Each number is 50 + 12 x the weight over its row's rms, rounded and kept within 0 to 99. Layers, rows and columns count from 0. The size before them is the row's rms in percent of the matrix's.

# up: layer 9 MLP up, 448x128, rms 0.134, rows 61-113, columns 64-127
# down: layer 9 MLP down (transposed), 448x128, rms 0.185, rows 61-112, columns 64-127
up61 096:54 66 36 23 45 69 57 53 40 37 49 62 66 65 41 33 62 49 59 53 46 59 59 57 77 60 27 85 62 48 36 47 58 67 67 45 56 45 51 31 64 63 58 51 48 39 62 36 36 17 35 37 41 65 53 57 63 43 55 50 39 42 61 63
down61 102:40 41 60 56 37 49 37 30 41 38 53 58 52 30 37 43 64 62 49 49 36 53 26 31 53 69 71 62 46 59 53 66 35 36 54 80 38 73 72 57 36 49 55 67 64 56 56 44 45 34 34 58 58 41 50 43 45 29 62 57 59 38 33 46
up62 106:34 57 51 44 66 42 46 33 42 55 50 45 40 53 57 63 57 35 45 51 56 35 50 50 67 40 63 32 41 73 50 64 26 33 73 51 60 39 72 52 47 51 62 63 56 54 41 53 73 59 33 14 51 50 42 52 64 61 68 53 47 61 52 33
down62 109:44 34 42 69 61 52 63 63 50 58 47 47 30 54 62 49 51 68 44 57 45 60 39 56 38 63 44 53 35 30 32 37 73 52 42 72 50 63 40 45 45 60 72 54 49 58 19 28 34 52 55 38 63 74 68 72 48 61 55 64 47 49 56 59
up63 102:48 46 45 49 46 30 37 46 44 42 50 57 25 59 60 65 64 23 52 58 43 51 37 66 45 69 44 62 49 69 66 65 44 50 38 46 42 67 58 55 28 37 58 52 46 38 58 54 42 61 47 72 30 49 55 22 67 47 63 47 62 56 46 44
down63 100:52 55 53 43 70 59 45 59 47 43 43 33 47 82 55 37 55 55 47 34 56 52 40 56 42 52 51 58 41 46 51 48 42 41 52 54 55 32 45 50 66 44 32 73 42 44 48 42 40 37 29 53 64 56 74 66 50 55 46 52 48 44 40 43
up64 104:53 68 36 53 53 60 43 73 58 49 48 50 25 56 58 43 37 49 49 54 53 49 53 44 31 48 76 43 43 42 21 49 64 52 48 53 48 44 31 59 44 52 56 50 37 45 45 37 37 73 58 29 48 45 41 60 48 57 52 67 59 51 43 56
down64 102:47 60 70 40 45 58 43 65 38 52 55 41 63 45 45 45 64 46 46 44 49 48 38 25 52 66 51 59 43 53 57 51 29 68 57 41 67 54 48 41 73 66 28 51 36 33 55 33 64 45 41 45 51 42 51 68 64 90 53 36 25 47 52 53
up65 095:43 70 56 46 39 62 46 58 67 39 46 43 39 60 52 36 48 48 62 59 70 37 34 26 66 57 51 54 47 65 24 41 57 71 54 56 48 43 75 52 44 34 37 59 40 50 60 59 49 45 53 32 62 65 50 73 39 57 62 45 43 62 51 80
down65 091:47 21 38 54 46 46 48 44 31 63 39 61 64 40 65 81 53 51 51 35 18 42 65 51 51 52 30 59 54 75 68 63 58 46 41 51 55 40 39 44 54 69 54 50 46 74 36 42 66 39 46 62 38 44 70 61 43 45 60 51 40 49 48 32
up66 094:58 53 39 57 42 61 43 27 46 42 59 41 48 63 28 55 44 47 39 49 44 30 62 15 59 56 83 50 62 51 41 52 59 52 55 37 64 57 48 41 57 57 50 38 49 31 46 35 24 34 31 43 47 64 60 47 62 66 64 61 47 33 41 42
down66 096:44 49 67 32 61 54 39 38 39 56 47 62 41 29 71 48 72 35 83 32 55 58 48 58 42 41 53 40 38 36 62 52 41 46 43 52 50 78 43 54 48 46 38 60 39 54 37 52 28 53 61 55 50 51 49 47 46 57 49 55 45 60 53 74
up67 094:55 29 41 42 50 36 47 48 38 56 59 44 67 55 44 45 46 63 68 43 31 27 44 55 58 48 26 52 45 49 45 43 36 62 52 47 49 61 51 52 39 71 19 42 57 63 75 46 59 48 66 71 55 51 31 59 40 26 62 76 49 55 66 35
down67 085:35 36 65 47 47 54 43 46 43 40 68 64 41 45 44 41 53 48 81 32 62 46 68 45 28 49 57 53 41 61 42 41 66 25 48 49 73 41 40 38 36 66 31 69 47 57 36 48 55 61 60 40 43 43 38 53 67 74 68 15 48 54 29 57
up68 100:56 51 53 42 58 51 38 59 63 42 22 52 42 57 51 60 50 63 52 54 51 51 39 41 63 43 69 32 44 43 75 39 52 68 33 65 52 54 74 65 43 45 60 50 48 54 54 34 39 66 38 37 44 56 35 40 62 61 64 44 64 36 52 55
down68 097:42 52 44 59 57 61 63 48 41 66 45 38 34 46 54 57 42 64 12 67 88 59 69 71 41 57 28 48 56 48 56 52 45 62 41 41 45 55 24 61 47 56 64 47 53 46 56 39 53 40 63 53 50 42 48 44 51 45 59 48 55 42 57 39
up69 088:47 50 59 26 24 55 55 35 33 49 41 51 42 46 41 49 51 35 68 50 50 22 56 63 45 47 53 40 56 42 48 27 46 52 47 65 63 50 53 73 45 65 43 68 30 44 76 53 58 50 59 48 38 41 34 65 49 59 65 36 37 48 50 52
down69 098:45 60 57 31 67 52 45 66 18 47 69 60 51 58 54 63 69 64 34 49 92 57 53 31 43 52 47 43 45 39 66 75 54 30 47 39 56 41 44 38 65 54 59 57 58 61 60 32 51 41 49 63 50 38 56 32 54 33 43 45 39 43 35 43
up70 087:69 38 40 62 52 54 39 43 56 47 50 37 53 54 53 58 41 37 67 67 51 48 73 56 51 46 60 58 32 41 41 60 57 66 51 40 62 57 38 82 63 58 34 59 60 63 38 29 42 39 58 55 49 38 40 62 55 42 58 70 74 51 35 27
down70 086:34 46 51 20 32 41 49 62 41 42 56 40 49 61 59 42 56 60 54 59 69 53 30 44 43 65 42 51 47 31 65 50 42 52 52 54 55 46 50 37 57 39 44 59 43 36 72 43 54 40 68 51 69 52 43 34 54 72 31 57 22 42 36 48
up71 092:64 58 47 44 71 51 31 47 49 49 46 42 48 49 32 47 40 48 45 39 45 21 32 40 58 35 26 45 45 51 49 43 74 55 61 58 45 37 69 43 50 52 46 86 50 50 47 36 29 41 65 33 42 45 52 53 40 68 66 62 53 41 37 57
down71 089:45 47 67 51 31 48 55 41 33 38 59 64 53 46 53 53 69 52 37 48 66 51 67 59 67 43 72 56 39 69 76 54 23 55 60 15 42 57 43 31 38 60 47 59 59 60 50 59 55 55 36 58 47 43 47 38 60 54 30 48 46 70 42 42
up72 087:48 33 54 40 60 40 36 35 44 45 59 49 52 52 23 43 38 57 43 57 19 54 32 25 42 41 30 60 72 42 46 57 52 41 40 42 61 56 39 72 41 56 61 39 34 40 47 54 59 68 51 44 54 36 53 58 42 76 57 37 38 52 59 60
down72 085:40 55 43 42 49 68 59 41 44 53 54 48 71 72 89 60 51 51 65 58 56 60 52 64 38 33 37 39 54 41 63 40 55 40 64 36 43 35 69 52 50 50 45 31 66 41 45 50 30 43 37 53 53 42 51 59 71 37 51 56 38 48 63 55
up73 108:35 35 48 54 48 46 52 46 57 49 67 60 59 71 49 47 51 55 29 17 63 68 67 39 44 34 28 57 54 69 36 46 57 62 32 64 57 51 43 47 32 64 61 58 30 33 47 19 47 64 47 32 27 74 52 49 64 32 54 64 69 47 45 35
down73 110:42 53 54 40 52 66 38 61 34 64 54 45 50 53 42 36 63 60 37 79 50 23 38 48 81 53 58 67 53 43 39 39 45 49 62 52 43 36 49 72 50 65 53 54 50 35 84 55 43 44 30 41 49 53 45 53 62 52 42 68 32 44 54 66
up74 095:71 60 50 33 75 41 49 51 48 53 39 55 40 30 44 44 54 52 18 40 47 47 45 55 60 56 66 45 49 51 56 62 46 43 35 37 39 57 58 53 48 36 68 67 38 63 32 45 43 48 50 38 68 48 69 42 67 59 55 40 63 32 47 48
down74 095:45 44 47 66 21 60 57 49 39 49 51 57 37 64 53 52 28 68 57 65 55 59 67 51 49 51 59 56 42 46 42 33 38 48 83 64 51 36 36 66 59 74 38 37 41 36 40 41 42 47 42 46 45 23 42 61 52 58 38 43 57 58 75 59
up75 106:48 35 48 43 56 43 26 55 57 57 74 39 57 53 56 37 50 58 32 61 45 44 50 46 49 60 52 56 42 67 54 40 62 78 37 34 54 68 70 57 32 21 59 35 26 51 41 43 60 70 37 49 49 62 34 54 55 64 58 47 61 72 32 42
down75 098:61 54 66 54 54 62 45 47 44 69 48 42 66 58 70 45 57 60 30 46 71 18 44 29 63 41 66 32 44 54 36 44 53 52 40 68 51 68 60 43 32 61 47 47 49 32 37 42 46 33 32 43 43 43 51 46 70 43 76 40 59 45 49 60
up76 098:68 25 57 62 51 56 37 53 25 44 42 39 64 54 43 27 58 53 39 40 23 71 55 44 46 44 37 46 50 51 45 66 45 43 54 62 56 46 40 25 77 62 52 61 37 67 48 65 35 56 41 63 71 55 72 41 45 41 61 71 48 51 40 47
down76 098:42 63 41 52 55 44 46 74 54 62 45 67 57 44 42 58 42 40 28 61 27 66 36 54 37 42 44 46 56 61 67 00 58 39 76 46 52 33 60 64 63 46 60 49 48 66 47 30 56 58 35 45 39 49 51 43 57 55 71 56 60 54 51 71
up77 099:53 34 65 49 60 55 41 60 53 58 61 47 46 47 46 46 65 44 33 52 60 19 56 29 38 55 58 75 70 43 55 49 54 38 57 60 49 57 69 46 47 32 41 44 54 48 68 44 41 62 54 51 33 47 52 68 45 57 55 46 44 66 38 41
down77 097:57 63 46 63 49 48 49 47 36 57 56 48 58 42 58 52 47 54 14 30 54 63 40 50 53 55 54 58 48 49 62 72 57 55 47 41 64 56 48 42 57 51 58 57 41 36 44 52 29 42 52 48 56 52 82 51 33 39 63 33 42 55 55 64
up78 102:36 50 74 58 59 50 52 42 61 56 44 52 48 52 22 52 61 60 25 74 69 51 51 56 64 32 42 52 45 63 49 35 48 51 65 47 44 37 65 36 31 46 51 60 38 58 48 45 54 71 46 34 55 28 61 38 54 52 55 53 77 56 50 44
down78 098:44 60 59 64 41 65 57 50 59 30 45 53 28 32 34 42 53 53 60 31 46 44 45 50 52 56 47 53 31 42 42 73 60 47 52 54 65 51 33 61 61 42 60 37 58 46 51 62 52 42 49 47 44 38 57 51 39 51 55 66 62 40 24 51
up79 092:56 43 33 44 60 43 33 55 53 47 51 46 43 42 45 35 31 67 36 26 63 44 58 63 40 50 57 40 63 75 26 60 49 55 51 49 43 46 52 18 65 69 37 48 68 61 39 56 54 45 52 30 31 56 66 55 48 36 65 67 54 42 49 50
down79 098:42 37 52 60 42 41 53 46 51 54 36 42 60 48 54 43 33 54 54 16 35 47 75 45 53 36 48 48 59 22 71 36 36 51 52 71 46 59 47 60 49 74 37 44 63 64 44 58 65 60 62 50 58 46 52 33 56 63 31 60 60 40 50 68
up80 102:48 36 46 43 69 53 65 58 74 57 50 42 55 38 51 65 45 66 45 48 32 48 48 36 48 54 65 49 64 49 55 52 26 53 42 67 55 55 26 50 29 30 47 34 35 51 64 41 55 60 37 71 33 61 37 50 40 56 53 45 51 46 40 62
down80 105:58 53 25 36 71 48 37 47 44 57 49 57 58 45 40 53 71 56 61 57 41 57 51 52 54 29 69 47 54 75 51 30 61 52 55 54 62 48 39 71 57 51 53 31 61 61 49 34 63 53 35 79 60 46 60 39 53 43 66 41 40 54 64 59
up81 084:65 71 68 38 47 62 57 50 50 46 45 60 56 33 43 26 33 51 29 57 44 57 48 71 38 65 32 52 57 43 50 45 54 46 75 69 47 51 47 61 58 58 27 41 50 60 66 51 40 44 31 50 64 30 32 47 36 46 88 44 71 51 54 47
down81 094:44 40 23 56 44 46 49 46 37 55 46 46 49 73 46 62 67 63 55 30 31 27 52 39 40 47 62 42 40 60 61 58 53 42 35 23 68 51 52 34 59 47 52 59 64 48 37 50 61 50 48 50 36 46 77 55 70 67 35 51 41 50 51 29
up82 096:37 57 45 57 65 40 55 48 59 61 61 54 38 43 48 74 61 49 38 69 60 55 40 34 54 48 44 32 53 21 58 46 39 55 39 71 50 49 55 51 57 40 41 43 40 54 44 67 34 49 59 36 46 49 64 64 36 27 58 38 41 58 74 36
down82 095:52 52 68 59 25 40 59 34 31 45 66 62 46 45 64 43 44 58 46 43 65 42 51 50 58 38 62 70 63 69 57 45 40 36 56 54 52 45 44 52 37 40 52 56 60 58 52 43 66 55 41 72 59 47 43 58 66 42 81 54 60 41 37 47
up83 104:33 38 45 57 41 32 38 38 32 69 38 43 51 80 57 64 57 43 48 59 46 34 58 25 37 65 31 49 49 35 29 65 48 59 48 41 55 62 68 52 72 58 25 43 46 34 53 55 52 52 45 70 37 71 46 37 50 58 45 44 50 47 57 61
down83 090:32 43 67 71 60 69 55 59 40 57 50 72 31 52 71 24 54 42 52 32 73 45 45 65 46 52 24 60 58 58 58 59 40 22 49 60 45 39 61 41 54 61 46 46 51 37 39 40 61 48 67 29 41 40 69 50 69 50 54 35 45 42 61 62
up84 105:51 64 44 61 66 56 62 52 59 56 38 45 35 79 35 52 36 41 60 53 52 35 49 57 56 59 65 55 41 46 40 45 43 56 48 39 41 62 38 24 57 37 64 47 61 40 37 80 34 55 56 46 46 45 53 57 47 55 55 67 41 56 41 28
down84 098:46 36 41 55 36 63 31 42 67 35 48 53 26 44 46 76 62 45 31 67 38 28 19 59 55 62 38 71 44 41 41 57 45 48 51 61 67 49 88 47 40 36 55 63 48 39 53 55 51 34 44 27 44 63 38 30 56 36 37 42 62 52 60 56
up85 094:52 47 54 61 32 42 64 53 59 48 48 42 46 60 70 47 65 59 47 42 71 61 58 43 51 53 26 42 54 65 36 60 63 64 60 58 21 47 44 45 46 46 33 61 71 51 28 28 54 40 58 36 51 62 56 47 37 49 51 37 43 48 36 43
down85 093:36 39 67 43 41 69 20 49 39 54 59 40 47 41 56 70 50 49 25 68 62 44 31 49 35 54 34 48 67 44 38 52 48 31 47 52 54 26 41 55 51 46 66 37 53 46 51 58 40 32 48 54 63 55 39 52 57 58 47 52 30 41 37 44
up86 094:50 53 47 63 52 42 48 49 62 31 51 34 53 43 42 57 50 58 61 25 46 53 25 52 48 41 33 45 74 69 69 43 52 63 65 69 47 58 48 35 54 45 68 55 31 51 42 43 55 47 49 37 68 36 38 70 53 60 73 53 56 55 33 49
down86 081:39 49 50 44 17 84 41 55 46 46 43 56 59 30 54 42 44 50 87 61 65 69 58 48 59 34 48 55 46 53 69 31 61 47 44 56 49 68 18 36 34 46 46 64 64 47 54 51 35 41 71 23 55 39 35 45 38 52 33 64 43 44 45 54
up87 095:43 28 67 32 57 50 61 50 59 53 50 53 35 56 32 49 61 31 43 58 66 57 69 56 63 38 55 49 30 61 63 60 44 21 63 74 54 43 55 42 40 70 61 45 64 62 39 61 62 47 64 55 62 30 61 46 59 55 59 37 59 61 62 57
down87 095:33 47 61 50 57 35 22 59 64 54 58 50 42 40 50 53 44 45 21 36 43 72 54 37 40 42 58 64 44 41 51 49 61 76 60 50 31 44 57 25 68 62 77 67 30 28 73 50 52 54 49 39 48 63 44 54 59 54 44 61 52 46 59 46
up88 120:41 59 62 50 28 26 44 71 63 53 66 58 33 53 35 61 56 50 65 41 41 50 68 35 72 19 50 64 54 31 66 23 51 38 46 54 50 50 68 26 43 48 55 26 39 56 40 59 48 71 59 46 51 46 43 59 50 40 56 53 69 62 59 55
down88 131:37 73 44 37 45 52 36 71 52 42 56 39 51 41 69 55 49 37 81 44 14 32 69 54 70 32 50 51 39 54 46 64 48 42 48 54 54 57 55 58 24 42 41 51 38 61 33 56 49 51 68 64 65 41 54 47 34 28 54 49 59 68 63 50
up89 100:27 44 61 57 69 35 42 41 49 50 75 51 28 34 63 69 64 23 49 50 69 70 42 48 63 65 47 40 46 51 39 58 52 31 49 61 64 51 66 53 52 28 58 46 36 52 58 37 57 71 57 52 56 46 52 53 48 43 65 32 62 53 23 71
down89 103:84 63 26 47 42 63 77 48 58 51 49 60 75 42 55 37 44 64 65 43 53 66 65 43 41 45 60 53 44 58 64 35 56 44 57 48 55 50 52 35 55 72 35 66 67 47 40 42 49 31 57 45 59 47 32 35 48 47 16 52 62 42 61 40
up90 094:67 46 51 49 35 56 37 49 33 43 33 69 27 52 69 48 29 63 56 55 48 64 37 40 64 73 68 39 48 57 42 84 44 52 57 66 60 49 49 60 66 31 42 50 52 72 52 50 47 46 65 59 49 50 58 35 50 50 51 53 31 48 73 46
down90 091:54 50 47 53 35 50 51 25 53 31 50 46 56 34 48 68 76 50 44 21 41 69 51 55 54 52 57 54 63 61 48 44 49 56 41 27 41 58 79 44 18 59 43 54 59 47 56 46 50 43 41 38 46 46 62 59 68 59 67 50 42 66 57 48
up91 093:53 52 63 80 56 43 45 50 47 51 54 66 19 42 49 44 43 58 22 45 57 41 61 61 42 78 60 46 56 51 49 49 53 43 62 46 36 38 49 39 47 51 46 37 47 41 50 38 41 42 70 44 54 62 60 51 33 64 43 69 75 62 50 47
down91 103:51 56 61 43 74 25 67 48 29 39 45 58 48 41 67 51 65 50 48 39 27 46 34 40 39 45 39 72 45 43 39 65 26 47 70 46 35 53 41 62 46 40 54 45 29 39 49 82 63 32 48 41 54 42 48 54 60 66 57 60 51 64 58 55
up92 102:64 52 42 44 60 39 57 34 46 53 47 53 62 58 69 70 37 45 40 55 30 63 42 69 26 68 44 21 51 40 61 55 39 67 63 47 57 44 59 42 31 58 55 55 60 41 71 57 53 36 58 62 46 32 59 48 62 63 41 55 54 58 35 35
down92 099:45 46 58 44 36 54 45 39 37 43 43 72 42 58 43 45 62 66 33 71 64 34 61 30 72 32 66 54 33 58 15 55 63 51 44 69 47 65 53 70 43 39 34 54 62 49 51 36 60 51 39 55 70 51 50 70 54 21 61 41 55 29 58 60
up93 104:78 47 56 56 40 39 37 41 53 37 61 55 52 18 37 56 55 58 32 80 55 49 47 41 52 60 68 58 41 38 44 32 54 54 53 41 53 47 37 48 71 71 59 61 45 52 49 67 59 47 63 54 50 49 56 50 54 65 45 52 51 21 68 56
down93 095:50 60 48 46 41 47 46 62 43 64 41 43 45 57 50 57 69 46 23 77 53 51 48 68 56 42 52 68 61 48 78 74 44 47 23 67 44 65 35 58 52 41 41 23 66 36 58 56 62 53 52 75 64 46 46 41 40 48 62 51 36 42 32 54
up94 097:58 52 44 52 52 80 40 60 75 45 54 57 41 49 54 42 68 45 60 69 49 62 50 49 24 61 48 51 53 62 39 44 51 60 41 55 66 44 38 48 58 32 33 32 18 45 57 36 41 48 58 48 63 57 58 48 41 38 46 38 69 43 54 39
down94 105:38 75 53 67 59 30 47 37 69 65 43 56 38 53 53 44 34 75 57 65 52 52 53 60 62 67 57 43 51 38 31 26 37 34 33 62 60 57 64 60 45 44 69 56 51 64 60 49 39 47 69 40 52 39 15 55 56 77 40 49 46 38 50 52
up95 115:64 47 64 65 46 44 58 61 77 43 47 66 52 35 47 55 51 63 31 77 55 53 75 42 37 59 61 55 32 56 27 51 61 40 43 32 63 54 69 29 41 54 47 47 33 50 23 48 48 33 61 53 38 54 53 41 60 54 58 60 32 49 46 54
down95 109:20 84 31 68 45 54 48 59 31 42 67 53 50 30 59 45 52 48 44 52 45 45 48 40 71 62 52 44 54 48 33 47 44 39 78 66 66 82 70 61 54 45 54 58 53 56 54 64 54 56 47 55 68 32 63 30 61 37 43 47 59 49 27 50
up96 091:65 40 43 41 81 35 47 56 51 52 54 52 37 53 37 60 52 58 73 51 52 53 63 58 68 52 38 44 49 34 63 48 49 67 53 76 44 58 59 49 32 40 50 57 42 61 47 56 19 39 54 50 36 30 59 66 54 45 38 61 32 42 49 59
down96 096:46 47 60 36 45 45 46 55 16 48 45 53 43 64 51 54 64 54 68 50 39 67 35 46 39 52 30 33 52 58 37 54 64 42 61 67 58 49 63 78 69 53 51 51 43 57 60 75 79 29 48 67 60 75 50 38 62 38 53 53 22 55 52 44
up97 099:26 64 54 49 28 38 48 75 53 64 50 64 22 49 50 64 50 67 48 41 55 65 53 23 42 53 60 27 34 54 43 64 49 54 43 52 61 35 46 52 43 61 73 47 49 42 47 49 63 50 58 61 63 25 44 49 62 55 83 59 56 24 52 58
down97 100:61 46 45 55 44 49 44 67 50 63 53 56 70 65 50 48 52 30 55 42 45 53 43 24 47 56 45 37 65 34 62 57 72 69 50 55 62 43 53 42 68 48 66 52 36 55 54 52 31 62 55 38 36 44 52 46 62 44 43 72 44 44 24 37
up98 092:68 51 48 38 36 33 40 31 57 48 58 47 56 44 19 53 54 53 51 31 42 66 47 60 44 48 60 62 29 54 46 72 59 52 33 52 20 47 26 28 38 40 38 48 50 56 53 66 53 45 45 73 57 42 52 44 52 69 39 55 67 63 57 60
down98 097:32 36 37 56 51 50 63 49 75 51 53 45 40 42 67 55 44 60 67 58 32 54 33 50 33 51 34 32 49 50 42 68 63 45 42 64 62 27 64 76 46 77 53 47 45 60 51 36 44 44 57 41 42 60 46 48 36 43 46 56 22 53 38 40
up99 099:56 52 56 89 46 63 72 68 67 60 28 41 60 42 50 25 30 28 58 47 55 57 67 73 38 42 49 45 67 53 56 36 53 20 54 59 40 64 48 47 49 41 54 46 44 28 40 57 51 55 53 52 55 56 61 62 56 73 64 46 42 53 48 48
down99 096:37 68 43 57 52 63 33 55 33 53 61 51 37 67 68 66 53 29 42 45 57 64 24 49 52 66 54 61 57 43 52 40 48 53 42 55 42 32 77 31 51 56 71 37 24 45 34 59 52 52 39 52 54 51 41 21 61 64 35 54 51 45 49 62
up100 098:77 35 55 75 40 44 54 59 47 61 53 42 83 40 58 56 14 29 60 50 50 49 66 43 51 56 48 37 48 66 47 48 21 42 42 48 49 54 29 48 38 45 55 42 50 37 57 46 54 56 57 53 44 41 44 37 54 60 53 50 65 37 57 35
down100 095:38 66 45 49 55 47 64 55 37 49 33 41 56 48 36 56 62 50 84 65 23 66 53 60 53 43 30 35 75 49 61 48 79 51 60 49 45 59 34 47 37 58 34 36 47 42 46 49 50 61 63 67 48 55 34 54 38 52 47 50 39 54 48 54
up101 115:47 37 52 45 51 58 50 63 59 33 47 62 69 54 49 34 54 46 59 35 34 57 40 31 41 48 28 70 30 74 64 59 49 57 66 45 67 56 57 54 54 52 37 50 29 25 60 48 53 45 41 66 46 69 61 51 45 52 44 40 42 44 31 33
down101 102:51 54 45 58 45 61 41 81 66 51 30 42 23 39 42 31 39 57 44 66 51 62 74 44 49 41 58 54 68 56 66 50 56 37 54 61 36 56 40 62 39 60 59 39 54 65 50 44 54 48 38 61 69 69 60 42 60 49 62 71 64 49 53 31
up102 101:65 46 49 61 43 39 51 50 65 48 59 44 26 40 55 40 36 50 42 47 32 55 54 51 78 53 61 50 34 58 26 54 71 46 34 47 50 50 51 40 56 64 56 49 62 45 41 55 23 29 51 58 26 63 55 37 44 64 55 61 64 43 38 63
down102 093:57 56 36 51 40 32 60 37 68 38 32 27 47 71 23 51 35 68 63 51 25 40 50 49 25 42 27 55 58 42 47 60 54 56 49 27 54 61 54 59 39 46 35 64 65 56 49 51 45 53 38 62 28 66 57 69 53 69 62 54 49 59 65 52
up103 111:42 47 34 54 57 50 59 56 44 39 39 52 41 61 63 51 52 46 57 35 61 64 45 45 36 47 33 31 52 53 33 65 32 49 42 13 41 56 53 52 51 51 62 71 55 72 40 65 49 66 54 48 35 60 52 48 46 41 71 46 50 44 57 75
down103 100:56 58 49 40 65 53 57 47 64 57 56 45 24 46 57 45 89 54 55 45 42 28 47 30 57 60 45 50 37 47 32 61 53 23 32 63 65 56 36 47 32 57 44 50 58 57 38 62 35 30 68 44 54 55 39 72 29 51 35 55 58 56 55 48
up104 095:31 44 47 50 43 65 51 65 42 30 43 60 29 53 78 57 54 46 52 38 34 30 43 41 52 31 54 56 49 42 47 45 77 40 40 65 66 32 66 64 71 52 50 48 22 44 45 49 63 57 55 36 46 46 42 38 54 55 64 30 52 36 53 54
down104 094:68 62 53 56 47 47 39 33 59 59 65 53 69 39 36 41 56 63 33 52 58 36 51 51 47 62 34 55 51 63 53 68 48 33 59 39 23 50 57 41 45 48 51 70 88 54 50 35 51 34 64 60 51 57 50 55 41 33 37 49 38 59 59 48
up105 088:48 64 48 46 50 42 50 46 56 77 28 55 37 25 46 58 34 66 56 43 55 55 59 46 50 54 60 54 48 55 45 56 66 43 66 47 40 59 42 55 35 86 39 47 42 50 60 31 38 32 59 42 45 45 88 58 66 30 60 60 55 44 45 47
down105 085:54 38 52 57 51 29 44 43 30 59 48 51 56 41 49 35 50 35 31 42 53 51 53 52 60 50 48 54 51 35 50 59 24 62 40 36 54 49 40 48 63 32 49 57 43 48 67 40 66 59 52 35 50 40 31 48 36 80 49 51 56 54 53 61
up106 098:66 22 61 47 55 48 46 32 60 73 47 55 47 40 39 52 27 49 54 27 30 57 62 43 60 43 41 49 43 40 58 30 38 62 53 45 31 62 75 64 59 67 47 51 30 42 43 32 59 71 63 60 75 51 47 31 49 64 64 64 59 63 41 51
down106 097:43 72 55 43 48 39 47 36 70 51 35 30 55 60 34 44 63 47 43 41 50 40 44 53 42 42 65 54 31 56 43 59 44 53 56 50 55 61 34 42 46 31 61 46 36 58 51 69 27 33 42 39 39 50 59 67 40 68 58 43 52 62 57 46
up107 087:47 44 48 40 54 40 38 38 66 35 55 68 38 59 56 46 61 23 56 54 52 40 36 52 78 32 51 40 51 61 24 48 55 62 33 41 46 37 39 56 34 47 48 64 43 40 56 53 55 53 50 43 65 45 58 33 65 66 51 61 53 23 57 56
down107 093:42 45 54 49 78 45 70 59 32 34 50 50 57 42 33 39 66 52 68 54 09 34 52 50 46 69 57 53 54 64 63 67 55 54 62 65 42 60 67 55 45 35 38 46 79 71 34 50 39 39 47 61 45 50 47 46 44 59 59 68 65 46 34 41
up108 097:53 46 51 60 56 40 24 40 61 61 68 48 65 55 65 74 45 53 76 54 34 57 46 63 61 50 50 49 57 68 40 57 63 35 50 50 38 55 71 35 40 53 40 46 39 62 40 48 43 55 51 67 58 31 47 42 65 54 68 88 40 47 60 65
down108 101:59 41 43 63 40 41 51 66 46 45 49 47 65 48 40 37 52 51 44 39 57 50 64 46 54 46 60 42 59 66 39 53 54 64 63 43 56 47 34 42 70 34 77 47 58 61 54 45 54 24 46 55 58 53 48 46 48 45 65 55 69 50 48 63
up109 123:50 30 63 41 41 43 53 39 57 73 49 54 61 85 38 47 36 56 48 44 49 39 40 51 54 41 55 65 47 71 44 52 61 35 51 60 49 28 52 40 60 69 43 24 32 52 34 41 30 52 43 42 53 73 53 48 56 24 49 68 65 26 50 52
down109 115:30 42 39 51 63 66 38 35 40 55 46 55 56 53 59 45 47 64 34 56 41 40 56 57 66 38 46 67 53 43 38 43 65 72 61 64 39 52 54 46 71 52 43 57 45 37 49 51 64 76 43 40 28 56 31 53 51 31 59 67 51 39 45 74
up110 092:62 22 40 22 45 64 39 53 42 28 88 35 44 68 41 50 52 32 51 45 60 47 56 29 51 48 43 56 51 43 52 56 25 37 55 57 36 40 42 46 68 44 36 49 49 46 55 69 60 45 63 46 62 42 41 48 78 66 61 54 58 35 53 41
down110 095:53 70 38 55 55 45 55 64 26 52 46 71 65 23 65 42 25 61 64 47 75 61 63 49 51 48 46 63 67 48 46 36 44 64 69 54 42 66 53 57 57 54 45 41 61 62 43 56 39 48 54 48 53 77 64 54 37 51 47 59 57 57 39 62
up111 092:69 59 51 86 48 47 40 62 45 54 72 73 58 63 39 35 48 27 41 31 67 28 43 55 56 47 47 31 51 45 58 33 48 69 44 55 66 37 36 39 43 57 23 53 63 44 36 45 30 56 51 64 44 37 45 62 61 39 51 38 60 56 55 64
down111 093:39 37 61 46 65 76 31 46 55 30 60 37 34 42 24 43 45 55 53 41 42 73 39 70 35 63 51 58 51 60 53 50 83 34 57 66 59 62 67 57 58 51 58 47 41 52 48 52 63 56 68 53 61 71 50 46 40 55 53 46 54 31 49 40
up112 105:20 46 75 53 54 28 40 42 65 67 73 50 47 52 44 63 43 47 66 31 58 63 43 41 71 43 30 66 41 53 68 50 61 52 45 34 69 49 34 33 58 53 61 31 43 32 69 33 46 65 67 60 26 40 52 43 31 55 43 65 47 24 59 41
down112 099:39 63 62 39 22 67 43 62 47 48 40 45 43 29 40 14 50 36 57 60 42 43 60 60 51 49 58 41 29 50 61 56 60 44 48 41 65 23 45 37 57 56 47 51 49 68 44 68 72 46 44 57 35 57 49 43 64 44 54 29 71 62 49 66
up113 103:41 42 59 47 60 57 74 45 51 52 45 62 37 59 44 23 15 55 20 44 62 51 79 41 60 33 55 48 52 46 38 47 30 51 64 38 47 57 44 66 58 44 35 60 56 43 49 22 52 52 59 63 51 43 70 45 40 58 53 60 65 59 40 47